config = dict(
    n_layer=15,
    n_kv_head=1,
    vocab_size=2048,
    norm='layernorm',
    init='uniform',
    init_std_qkv=0.073,
    init_std_down=0.00816,
    seq_len=256,
    dataset='wikipedia_en',
)
Each number is 500 + 25 x the weight over its row's rms, rounded and kept within 0 to 999. Layers, rows and columns count from 0. Numbers have three digits each. The size before them is the row's rms in percent of the matrix's.

# layer 4 MLP down, 96x256, rms 0.232, rows 0-95, columns 128-255
098:480522522491487501481547509499550475507496521533517540514513502546522483524496532535491517517488469500479493515474471559544512519486528482477491523536524490481464501490494479497437474458526470501526522478508459515510540545511501521521521535447541478532485557494448500480539521515462502484500532483462483518514515514510465498447517514489491487480520534480488484511502485481488532482472
105:508479519494511529458491481511498471523505509487483531501480493456530506531564468473520500505505479485508543500473516463461486497490522491477493530531454491462492499474500498527492518545512503490470460480478460532516555488518509559519477494482491539511518525490486505506465537480523511441516491486471578506510463470511499487498458498468525485509509490464520498492514537509467514490492
100:516512529530477532490501513546480483520504540517483491496506474474554530512439458500498462472497511506509509527532502482504532468485501477503516511527532493494504520497469506501512464473477472460502452503521534534524495506536520508483481533486532507515485549521489535466496530524501471524528525545530507467492462550525527475466541508536523509483495514482489469483501549534524487546510
105:512472465478520500456471480490455521450497464491513501518509487533503483505506477480461526464512506551510487485514478531500450510512532479514510485506521495486466535514486517544525522485547534475499524539491515505525491466486529479514483538524511510496453510489516468479516473489495487505483516523551518510496505558484500519506521481511541488500556498529489522533450446556463508450523
091:513475509467524488477502545500475523456477501512485484492490499464454492499484449530496498511521539506520502471474513482486543503444514501484468485466513477465493491457510511492486479491507471525534486504485474535468525445486479482517527508494522505475514478573470512533467506498549508477481531502512470526458497501515493502509461487526474488533508517442497521537482501506480476492530
095:493520526528514504489474539484523528554506540502508548501508513500484483489489457560531483480494485517499495476514459511527501486511522510515510518496471478536513479490492475511542509486504479461483527480489471490468459500505497547491564461493518484514507504506560521508500547495538489494451500539496481536501543491497519509524525487429480507448455536521507458483460488537454464531532
096:475501474493523499518460470521507495492548480477505507501514532539478502513494520451493488471555578509509528483549524536474520489484489516542515537464504521512512464492495479508500497464515514503497510494513533496526499541513498516529562487493498443536532497490517489503519473522524495511491484453519460471521508507480504490519480500473505496487529515490489494472568496502490513468469
100:456511537492504500518518501498504512521519480524488494493458499538535512502492478515519489461458505518503552507519496490518479482492499542464490536498513502483519539489464493496494482515500493518469537523480492478476534510488510516517523460455470439495489518515492447476474502469480499508442509527501522518489496499433554483526539533508512521505474547534491476492492527462531505477510
099:483506523508473515511503475503540507552465513465484503513476502519458483536464489488517497476534503443484569467522500514504475520537491482477516482492452482521497478480477529529503508480480509525473508480534480513498493539460480469473524466506564467510514455480513497528449525507472500484478502510494482537529533536506498499527484451480530494491546495510518495535501505474481511505495
101:531497501533536477554465527514487490487498539492483495478499472520472539499508460541511475476494538488526497481509517544467481517500489500487504524523518503471502487507509451519497484461489506487540524498437496478505511532462500521505502509511481485521482519458462506498520518524555496520514487478556497529489466507530520496474535466507520459535485436504455542509501510505504473493486
105:516483516512476486472508458527554481487490502511481512518505507491550463554464476471504499499542473501473520508509506492477534499499487516469517501549431484520507448524555486536510463507513494524517444536524511473499497509529523476536485503523486491513494480499507491533529475471471521489489539498485469461480466506492509493485516542478513498470489538440486465519501478477498497461506
101:501518477540509536516512503491491498465479505460498510458520544495487495425507509464490494497488494488468490503542541458486490498482494505542521539529529511503513473478503493508522537493474458457494471480466491482566468467470461519519445510475500492492509463482509445552507487484503446541455469483524495470482517540517566522498553495522499490497466513487474468478515520503508528463470
095:473485486500484479501467498510502537492550458474505503506524519476489458438501487486502487464538476485532452491488504516486482464517448482466495474514512497502479524541526493465508485509483516514547479534508506516507475508515480514460523516473552531518459483479465467498502513496507518529496508482490498470517518482465496467521549516467531516521517473532545542494539472520480489559489
099:503501510504577516468467515483519482490516478483469511543482454499508544475467525489498502461508502495462482495485507507486513492540505492524492499560485514531511480470478503533476471491502456531512550491507463482504449554541475516490497475519488491527518492507532477504494510539504518506496496501522504518456486448448474502516493473514525504478522439494507499474501498502483505480521
106:491487462474521544513527526504537519463474520500507477510507488499533510535493553537491497543492503492498470495469502466485457511481490527497480475516464493574466506501475493489498519462519539488460549526497487508532469451456509508526495513508487516477535551501493546531499489551515485499460509484506469535471515525462516507462511482512515512485466513505522484509510482536525480494509
100:541497482503511518492532493491490484556463492516538543468495515476515513526493492502531474549453490475494538479523539543527515483506532466488507474500512460474499518536514499516513493498509476455452483528525501470524523475502485555477526481524550518538519481522496516503497500494503552526487465472452503502499461513502501471551485522501502480470523459493512507483518501502449490507505
097:526528523499531562473513517531525448473513516492488499466523489491491524462532506522507518506464533485504467499492483547465486506502487480515516488468499558517543541473511473493474477482491509465481511528508465495502516497516494522478498533494511499473544489493513513535491550478478511453502524519482505480528510479504517490523477511481468508520520502529463520515509517496454453529505
125:455501451485527463459499505416464514541487492526471499462525480497499489520515534487480479483488483560494494524477506514497529473519531495462518482520495525479509510481526513465487554467532499513483530537479502512481539490502487478503464467498463515485490486489487507464502470518487481512499539517499518478473465500490439534535445481523483501462533521495501494517454492471419521535533
090:523521468514513519478489535504480473493489506509512494458518515494500491506493446490480523483488509508560514541451526479543542478527521457507467482498493514459525490478491470515481509469543470475492465472499462501487531530505476491484495518517490448466497516467537507485514526527492523497479521517518501517553526492538502508498470493512503476491513429501549527504469548521489504512509
106:537517489465472473487558497473478516497502504489469424511500494523549530530526490513520509536519524488476508475507488493513476497512499527534523497477491511468511461524462513483489512479449476511520468469534524470504492494455530483495476493508512480473481501496487452511544480504462466512487549503478511485503521518472520524500485564526548538446501490502516503468481537464458508456484
098:549492509532553492519502515499514517474537499529495481482493486443530494456533459532491502534514530492532517448507478520505509501454501446498495490527473490481474497490491554507524510527539489476511500523516523510478493532481508442519462486514495526516471511516484492499487533485503506535479515492513511471464514495497504551494466537537475489528485453513468513472522517545510507522515
092:455458478513509475462451492479486481513484457505471478526509460533489473472488551477521493527526548480474516516524515500515457516474495519479493522485544520535493517452464492522506492493466498499529511518488472472483530506500522503541520525494495487491512490486505490483526512506516510530485527528452511474520515485474514509504509444494507498505517503512556484495503519500507521488455
097:470484513517464501509480509481545500501544454510506508492541490470477507507458488511471520465458470484527532486524508509495501491490513496493466469540516500484508491499460536523485476470470501498512454494484495515479562531481522485503537485492445508504486452444514509501510518500521524536557478502496504501440495453497481503497456586523496494487494508492527479480517488519495504535496
097:502508437480495506470519565508539533474491469474482506467492496481531494478501513514472512521440494490497518519505452494483535433507541484506488497504515506514507530477468506493493509541503519527490497495515475487473487484501517487468511511503522466501483466488492525466524545492512531457533493512512568454532476483523487485457479479486467490521508517529508487506479509492523508538485
095:485463494480458496472489450514495501492488458470522501520504499470505498451458501512466511467530529486554487463496494496536509511493508454522481511486485497529525508519472466498548505502518484468502487459493499509501505503475511521515522487495487498482505490518464491519507505511521474494484473526521471479552528476487513482463496487496502499520538495512486512502458489528463441479482
100:523470528545512519497479493511501516552473479465557486528498502501486473509471485496489497493469508479505543506532475491481494511472532490539544500465535524512504485486470467500555501502488491505498492485475515543515488467488485505492522515518500468505565513514494522483513505511527476526556499531472501498453467494489460518482517518522501487495522495523525492484502515524479510483516
103:518501520529468498478503482477513511501510487536516499494513539545508511450499474518503522490448479524496507502508528543421524519503461495476530477522490497501515494519530516516479524490488522485479459503491516517488572520529482498454515476498490535524497496511532490479505498480482488499488489497496511478524473447528482500498471471496493503497526518471509504544480558540533511505482
101:514482487531495507526535501527492463489478511492499469431500463466511533470485503522497471494504491501490433485515471486491534504486480495496496496470463468513479492529495521545508504530536569517500525487513466480507473500466531511524538508486505530486517521468466488520491490465501470525527523454476498522485468539512491491486504500496493460499471497502511513493491513501447487509482
095:464480501479514498523537533513539483507523533499525464512523510521481498536521505545524520513491462489527500533496510502486500472447467535431518502515527483544523528473541478517544453520467542470536490499480531509457480474537481470472488432526477450477515529460514533539485468471499521508510515529480457462536491491518480499540494463509476458494490508521481487514506487466521509460467
090:536471495471513543528475506525499464457511512495494541517483503510515474525538503430520497522507503537498512517483500514519509512494523519500518490464449474485469492512511495475548473524505508540475472473451490476512503510507468507525462480489494560491456514498438478484541508451501489499508530456518513488509480491476516494508507505506502507524460484513489482508506517439515482455517
108:472522527472476494496482519506470521528531484478548507551535506526492415539542510480477528503508484459448501473552502488501482496488531529512493462469473514496514512493511517496479454482460483528506523499539524475513504491475585491506543480502475510528490483484511470512493504540501472501520468503453439483508520499514479482536471524507481486518476491494470498507520481471506539509514
095:473453505546483484506477492471503512480499508493499507471471481526496528470495514535479506521512485510541485522505440477536512534494528524530511501486517521467494489545497501519491527505476491458474529496499572489467499519499494524523492520494507539460461516512487508529479504513523467520532482504496513506501531457465500531482532478503518493477483525530461467485488478471464451519520
094:492488472521509547536454457507453463483460500524528500531484481518509513473487477505542527514516448520523467495569525491527516509471530489535467497526498515535496466515473531528514506529482501514478491484522518491503519563500494537522516511491524508514492529514557458517478487465491476508470481464468474505461539536537479507479485484479502535502496489511480494502517490491529532510474
096:457524471520513513465479503521572508510515540517524498495487486503528513476514502449469484445536480497477486530486463527490547483518530501490487513510484486518467509517509505510468463470494521526453494507458487520489509484433495506480488498530491523498493519468501515514497489538529511482501517527488519440492461521510504533511487507523493522502521472499494510529507469523493512462481
099:495481527487475485514476522521514521480542512543533496518452511470539500500518496511503494506476503472514505535521503498497509506478490487462520492479536542514547507465508552491469499542556500534488499504480523497473505469565477492475488477463471487491461526525526497466500495474518468486487475500475521510494475486434488510510509532430488519502510476524485552468500529520493510513479
099:536496521535499483517518489522484478458468503491451483503507529498434490514461468515533521498514478470514458524488485501528476478498500548465521552472488504447477507518463507520508490524460447515521507522509518467458509512489509518497497490499504463500501510513491486514475485491513513487500497525509502536484508484463505499527511527515482498528521512465529469489578474457473536536519
098:513553484489505495474473480506512483507481504491430520500501475542534538510458465477479477471483534512474524474533517539468523531527489483549530506516530473495456493550481525462488498497457500487471484504509532481482504461512471446483490475501477541519510535504526475492524413531530516527510496519478530492455496483510480527487467488492483498492495463537495502506523474534484482489490
099:487532509514454510496521472516495510524483473500469512517533465483521520487496450517490529512508482546468479564528466533500488529476500458502502483477532467492521435511488500420532500473473495536501515530534501504518500501507506459466499476474472529536495498516501490507481454490499487495520494527482486520532550471533477536463478506520490494505497536485460563478521500492490509515543
103:499519515477484485518513518511526465480454494474479511479485551504512500530467483475482504523491509483486562529498493480494529509453553527516495499536456513529509493453497474458511479529514463466550484480464483498515474496451517462497522517483483520509485449476524519475461508497477470490514466509498494503522478474538504469545500520436527513499514506480483488508504467477486491470524
106:529484498538479458489509534517441509483455573464478476488479536483452503472481524494462541509458500477486504507458529488474478496531487502506463476509511506480478489493516506497473518483493553487474478437471537515535505471493502469500485510499504493518522489500500514508505501512494533499533480473498475495520503471539517513494499528555483515503461507509481535476484506523501525514508
101:481514491547498508517519518471496518525484469435459536484480542514511493527508512488517499516509515522457515509462475501533520556534517462526448540492519531510546463553517504497522488499505522538514501516476507513445512491502491483517506498511501504521446480458518489494484473485524458466519510542484523536530498487470495521497488485493498515510461473504518521464487484509497472504509
125:537537542498537508490545498508551512493499530514488488528491500504470525484520504519502531552518529492460504489514564528500485539518485513476476524470454492493466472519468498509482524502484532475518524446510466507534519516495511508433491508498509447444467463481455525491469476465507494507513483485480518511519480509505512476520522490493528475551500501516514517490546533524546487510491
110:520484520523485496545520520509518526470449530509489502501525510513488508499493509493534515519488464511506529466480510522510521484470479462537483496499523506478500531467535496523530522474533490548458492426463509475465468500513500512454476533494468504502516499504528529447475485509494562547533501492471508485475513484468522566477463486477493493487497486468499507531518510510503529496500
106:499526533533466464507501518477513524491513524554488416535487510525516536510476492498459507516518490493512509512511524486509481496496534494517470478492455517449534499505510485477514544511549475472546518528531526529495476493481488524496473514544492481500498506476472493465495473505482530490481527488545528514500478475515466524510512489546524528498458469502537508480499522506505527522494
094:534491523473512483466495495499480494493517507477534503513559476523506523501436599461472480494493499517485540534497520529517497504506463501481496520503506488508493533486557502527460478479537493534486515505469459493480470508519480514495525477499483501458510493539514510457516483488505486472500467467452504442528437492514508472442495502447498498478530504460511502487502515501496535486513
107:510497483501551480538534546485464499545458517528509512519513484485518506502542508516531493449524498535544475492489518502450508484513456496462471496497493496493517449503434518480502499497513485479477493476476491491474549527502475483496491493540501499476490480510468502468554508511505516495492478501477457501513509461545494540513467475526528480503509505460474513523521507516467532481465
100:489483512469514496483469537509502493486488522486529479489513461533522527454514495495480485509499465477496483540469494516480462485431498491511511518525440498511513486557546557532517507510525492464509524485529466505528525491526505491518514487523495506456519524493487502529455494545479488510477508496482518483498523550528528493512498496516497523516520481541511531502496525473556526491517
104:449474499540537527528508517475500538481477490480496548458488524508528489479512488538508507520463536487501511536500479477515489532477479528449458504538520522522530485520530530543510516493495512518512520492488506497479471506455497499498495501487484507510481508541553520499479522488519490459501496516490514527449488504483489516535482481506484467458521544498460551524505487479521525491505
097:502513481482530482481493469505520475509513485499502493488494443532457501511485465530468465486495505452456515490490486477510533491489528484495509501470519478552512480434525466499504500542539439523528508506458497470523520454529535504481517532513484567500477464515508511494512477526524497501523505483547486430465497521519485503501522521492502536526499516484474483456483480465516544514480
100:521513474498513490494446437514521506487471509490537494553503539532530494474524526531518474488478487529501499484489509472480527495498484511524535495506450515471499546502482474493494474529474514473495541495497477461493498445479523504472522511524496479519465538543536499486532523529494485516495484465552487479502522488484495462446509494517535477506561518484541464531526481482449528530505
107:514501464550497494550476494503471499511496486506506507500457498490510492496502453529487542510504518499438511487478505528487509479485447551531482514518490495480516553529497509535478502459509469538508507497543519531538495503475458481473542513502513520483519465504494522459489532477520491483467511493465527492519487469492515477504523499469541468482487509479473524498474485520523503513505
106:533538478548533536489478470555515478420503485541508504511515492466522532530488496481494526507509472481536510512532501494453488507486500505499442526489520492480515512556478511507471501467493514479473452480456534456534493504488471527496506517464501483524488512519512511533493531507515505443512447464467521492493520464499555501489518455493507510540513480485457514499543494519546486502479
110:536472492460476481473494498526550465496521525499498523461523464482497457528550485520479524458497485503530516484536473547522497497539469447477485482486504484524486516503476491473478483544465485493503459465506479452475497485495487544515523472537552503474498532532485508519538511512476477514462508510496455491524479513472514491499513497469515499516470522481507529529523529491507479541478
101:485477480474504509495506483518489465524497481486468529527494497488509536456513472488536491504484499506507509485467482416513518525520475480447477482487517490489485536471521501483476518493527493505500503489503493495476481467513532470505531517529499523489543480490479512531560535494543545498491497511488514492536498497513501480508521496504527498544537490519529548501589530530551547476502
099:528560491522493545517530443518465475515484485507455468485477496505488486520502506470543479522480514485491519475470496484490559529487494526508503474495484505484531517504497488501508524482498486507484466500524474503533500511495478505480476516516516485523521473431483530504517496517448496497514519478528494550545480472514504478522508531480484494507489537445467484505501495523503429519481
101:552482459470491498511490528465473521529500509462513479499495532485483523534518493515504519488527480511473457565493495504478502474507524510485483539468515493530506502496489504505517510470541514506539502512503507505497480519530498479453541490483489485486503498513499458512463505546540479506527478486501482501493516454489485463521481520474504523505479514518488495467511480509620481490509
096:570479477501515472526551538514534517529499472521496527475533510518517480509542475535508508509504487482462477460503484468500521525504464502505517529512441435479470486503522491499468481482478499506495512541469494510485521521485487458528509470492488512480527535484481521506508491495528475476466533500538518521522509532511513500463495479498513525490509503522498541524530498497572471478487
096:531470522505501464481505554522500497507507530525539497530536515508513528494524524450491491444525517496524492483474434495462478477469477538511478507484515519527519455534521503520537511518546490473519502526538485516555504482513522496536475500514483525491491503540495473526458487538465550481514504523503500487493494523547518524468501519522512463514502521478473509490460479486523516459494
096:445503495497504494525503502529531464511539471563446504493475471509512451503536502474499541489506509497526463521479534471547498516534479526519480499497496409510463520502519504469495520510493502506465476499498478497489508518522523501500524510466463525473526451477515498515501473500543514523477500446477536533459479523471524505476506493476473483502463503463520527470532502507490468470466
104:505514517504502517539540481470502452530512488485467506516559493514525504500527513491482511526503454458553484484523517489489505506454538532503450518491514521495485564517529484514471546502474495465487540500518472488519509519514489512475494464514522515550507495468518508525517448488504504506540519470453490496530495536486497487482481500493487467499478470516472536520523493504493486475499
100:488501487486494521565495463513484494534499542496499476501430562492457549523501520527507506515528501478522507467525488506550497493497527532493502520494477486505473492473469489490504513477527483486434498494505476478517486539469466544473480521493505490518460515510535487521524462480489540464550512500537470483487555477482509494519492531483463523505467504513540439468487524484515524492460
108:494528489473506499509533501469488495508502506493505502533518487490522507494489485489520450500450476470489506519498511491476490489517505533513549460525500543479507506488493505490489479474508495476530507482478505482504446544474501488526508502494491499532545498507553558521499496432508535501512512524535516505461494484491517511483497464546514495506507494547464510517518461521472479501511
097:492489466483461441500470476491504420525508526502510476482495556514465528485483562507519465509536531507509497558551505495482480489530515485488497528506479475487491554484494503483526459496504467531520493509513496538517503508495507502507504540460494478551509478539496522543471462449485540452502516494508505489523506511503470471510460505480473467458476519479493507501520487500509495474469
109:482478526504528502478494484490446522520501496497492529503475489528524530475553533476526542483479471477516473510498435516534487510494522478483507480501547506536462504508500597481497478519492543475499506488509549506508516484544505507507501454540531507500501493521519484448529498504470517513504518499538518498463527484477440496509491492500506533507500489517485488441450496457537520520546
107:443455514505515497512522478497501480475418495488518497477500477507498553498514528497497491513510497480495509494499497508503489537516502487497476493471493509454480459520518490469519515529511508507535500509528485489485499470448508521529457493515532512499510552529511529505494492510485455471510444507528526504532473496506486521489514500542502434498451483495452499527502494473512512477525
099:514517472498485505554479476536465517487482473516484535529514522493491471526495499496485471490500493486481527432492472494485498493488518497489494499499517529499513514528486513512478459509484485495476483517474497473477486530480474521511465478476480526510491541497495461492455499503480492508486511481490485532504512579524483510521504494533496493484498492533527476539486543478524450485538
103:514520501493504472482514497510513472485467504539538468519470490466530502487505501514502497476478490475509468490463510465489534495524505517504538461475440465495527449481490527503512497524479500484472488528488496567488501457464510476530495475501514458525475520453543518525506517498500497478480512490510470497484461513524484515501543509519513519498499468488484549538480524489462507520471
099:473506525491497487484477513464516532546564496500536546500505544515474499496528487532462463512512518502474477501461485489525479496515470546501493510497508494505524558509534520498533479502491508504451515488505570512504481490528478542474505471511509571539510514519491525547497517530438469452520514533517474519509530500493478496497503473529557501473466489515563492539505494456478498519504
096:507487511471514484521515484491517500506503491546494493518551475491526465550488497494474525507514495476502493490517519480520503518500474478454520501489468512523519482500489491515519498491492456509515459521500518478478507502527546480548500497473468487480473509457510524497471556504439504498496479476515463552520474507491504546493529486487493519471546483485485502518448518511477500505477
099:504496509457480512466475503521547529502493496481487518500497512530520538511460504477472517497484484507537483518510502464546460512493512484528462463500522504511493528514501549503512532541457497511499548492504462509511498485500542463518489508439502491514472531501527431495470533497519552434498507515459492486471534498527520521490468479535449529496500516518542491505470494511483495491516
091:496553480493485470484507556503477523486572461504476536500520539516478482489508528456547490569489523526487486493529505488454501525482518546517501492534506458481517469480486478493435488511537503494498498489548497476515521506517485511517481471526489480474478495489477527517495513471501466492496493518504492440517495484510516524508522500451508510483536479524471493527469541460554485476525
099:491449543505538510502523520483481542517503503523526531513508466473482468540510490489487458470506486501514490485496512468500448478509495478455513500480467478528506533520507473466485494520525554546512475485477459547481487526472486523489474482475433483475467461487522472450475524507481514527496520532475477491495458532469485483493504514468511512488509518533499459480497495485509472488540
092:556539486518445502453491500488470478478479467467534530497506516503479505494508506495524471555528532518538495461489498493516534493509463463508531482465497504502536527517552470547502514472481522553508505479513534537495454516491476515501478537489534528496509486521541483499480492506524485527502522524490442520503488485461470525460513455491431499502505492486472508456468475474528502535469
097:489489479500532503491501498471516513545459525497488531491464529442474484475475520490485497547493547514484523500471487494536485537522492473505516498492529473513455556503461474478471509536493518531524494466470480505492481489521467513513522552479542522506543496511480515504500463474514489467541500514502472431522537508512456497479511477492486546488504493505532488482510457536511500538518
099:452502479476482451485513498493505452501480465503514475465473516463534516497472523498553532499484547508510530491529497487499504530542507534493520499546479512488487446450538511456477489513513504515497570497539481517525517510497560480523489471528504508458539474491505527474551498464505529520446504534524505492488498497535472552507529553471505501493459478503506524484488509465468498548482
103:479501534493476509467484530509508493512484490460574500495513549440474521485533484484521499501510508524458501481487548511451494503510422481519482495477565489526527532508510523490504463484481488499532498517464526503496505492454502532507498532524491511541485494530495525515476548482491522483536471476517553536496450505474496503511498528502508507508514523500461434470479526501477492492464
104:496545527511518553487510487491529504443496501506526475582498432447482486553492526523455503507494503503462522480501516489501534523532515500498489486482491480522533472517504492476502495489470545518535481505494477540517501519459503525500538534517524517500498503513519463511503501507524463556515483494467493480518552481481508497548550455553524529522459524499563490483511486501491518493518
099:502487499516453522491484497440432531538525487469533481491515540543499503532539524464500492509498491507507484521501481512487471512508468521527572499496523549501546506549503450454527448496532504486517519484537513494471479501488503525465508525528494472512541507505514530505504494509506498517516512489535537490505510453561506467502513497540506501501520549543491462483497494499520479503555
093:499545503509506482496527522538436490490538529514476515495457519502495470461475512503496488514532517513528490508496521487538481426538513499432509501481530499494503498513548513527510489540487539487474506515549515510514477510494477500500497489489531507539512486527514463500552524474485467507479546499498496552513538486531501460546498505505508492497472527506493494486515519496533497518514
101:506519526512506447491507506456474532550531492504536509525501499509503496505511522490518519461468501526512494512497528526518473535514494491488541497476504531481503475461530514486463459449472494509489532496527499497530504450522476483532520477457507479537504506491486487559507456487500497466470475487542501501514509554486533494477489514527465508557558475550476486492465457470527503524459
106:467485506493490516506483495514466502501541494519474501482488457479472499532487500512485466485529489548467456506506544474522475468488490544512503525526547496462453509475495454484497517501485535448503491491505504531462508525489479474479455490514512497438524477504476516458454510489477466538501499510519525491500515528520508496462503499520489519427493513473479534462490502503510470519498
100:460530518506460486527477478481487562518510511566486484446502522482494478469530552499505494483521500492503494521490508488497465485516520517515479483489494531499494466483456494484489544520483501512536497566485514488510481564529495501509506523488507495517453540482505477481478456497486541520471501522526497562482513486482526491493507490483513514518521514502560468481518472519506532520506
099:484502500510467482518511476518506529477522471440475498480499495487492490493517509476480450526504501478454491504508520520492475475506488489475505496530524490528494488515493504510533513523515500515530500525509487515481511499509563495549496497492441478487484489449450472487494486515475506509502491463497570471496521554517519486512528521479468544493473542493501458559503483509516475500506
092:531458503524461534482477528489538509515543505536511502481493503505505496492516540481504517475464549522522490521517501535452493503495515479534517526491525512460460464534513503482510510513541466475497518483543499552521529533544521520514495487505518459501491522518525505487499487495473499513491535567512498510448527489489526553534494483453502502499532470532512507543504539499486535518477
097:467470507530515487512458536495529503514511502543446527508482533514499525508524472496488473465507521494501527430486477516505520527528484507504521490486515546474516487520477485507513489526439536448499529472487498479495532482512486505494472469511481512493513504476451535512519485538484558534441498536519479508511523540459526500527485512516537499484482487496489517527448495540525495502524
093:493437526472467513515489513469513490528495538486479515549450504467471456479473533534514522508484499490519484506490501487501526504532512492504476566511491467524517505491504525473468527496492513495520424512511503466492494494504492466549490511516509501528549511501487482475477465492500469472459495526487509485505521554516525467540514494531476536493490471459547498508503482526484470505435
099:487511488518528528527491489519502484488506471458504503477497480520453528506461465512507520501471492510535503472468476470495545533547479510502490524507480480492501510520509484505545521509497511483510438518505468530476531517535522463500492486543504525476474480465489493511454516506520531510507532482475462544509494492494487418515492521521498453468479525490511518444467542559515501498533
097:490529540466456432468500515543501500501520539479494537505510481482463493500476521531502463526527515499457524482517498500548514477523511517548481478550526519508491513487533495516561515483522521508510507497502477496524465499511448504500528528535515485509495491507490524500499496505512490488489468445526529520519515501475513481510514493503463474478504554477475500512517510540493543544506
089:519523499474478507495528446478511469474493507540514487512520472457497477518499485467509505517514460500500484505466493507545508518461499469515505490487494497520465497477507473503511499507512509506496517463495518484490485534556562517466497506493475523493507471499480525484516572529481487527517483488526501527502533485477519512466486507502475518477533504497498508488512505469502464502472
098:502537479497485533479460537500465540470480537536476505506516500532456462511471534496501503507481539484489474536520496525505482539486518506520461522490470518520459490508531467509487476543470491490477494513478446460520498495500461496501470535463518443519480480511473505493581500513509484512516506499507499516458485501502538444514477520492512478561484511470502496498496477516490471511490
102:502500493448483495495479487444523499476500525478504469491490503477530441543464472496540498492508517524495490493498455469522480489459514519523503487479493489533508477456491489532498520457542501531497517492464541536488520498506505493536497500495458467483487506539488533472485500524516472477505526522477498516486510489540470531500485485517498510468503481481494459516504480462515548505520
103:527494469471521475513526493495491549480529434463494437493474476460457512462514500536482533506527494523531475497441497520493498447491523509510534459466488515500539521491472509433503518480506489530490514518507511505517444490497455494496530541532508548489537492477450476482569541522441470461531468483514475514477471511528487510517502497476481524497508481497547482510501527489489486501509
090:452476507481532496544527514525508480479530462467522500528486478497494523508488496509522505522518469464454511493511500539531470497532505489524509508479535469543483494525515481526494533556488478469498467527502490493511486523558489492461509468503526487525530501476508432499482534485516518478525454484478471551470499485483510481456515474488499486525471540483487502508477488505540510512470
095:492498545528511494544497460505536481498465463513466500457539497526497494477516505471522489494474514532491529548479508514518468455500492489489530445518505515515481487489504517511503521537491519511502511492475507529499535463514496495386449515490532484468465471554474520506520505518453511502501481510544462519517472520482459501500492548513504507523513515534503527497486491505468466495503
098:534547505502505535486514470478461462497496491470545476475479461482499506492501479528488458513472468562522454491516546514496517477496449497507538486560532500483472509497506480486424509493508455467515543538485518488512482492497510518468551492550494517519577501450466498497519483475504524512548474489512549476522534483490481517473476455471476554524484493479519520548506518513481478490514
094:549517505458493487473506460511470512507521488522504494492527498548484465494508480493517490533516483484505509513493520506481525503522505495522494480530516541488480499500486509506499531520488509517504504545547502488463537459495523435556464546457486478471454512528522499500430488469496471518483521497494490499490475509545503467451487523482490484495496508467474483503489450478488506489530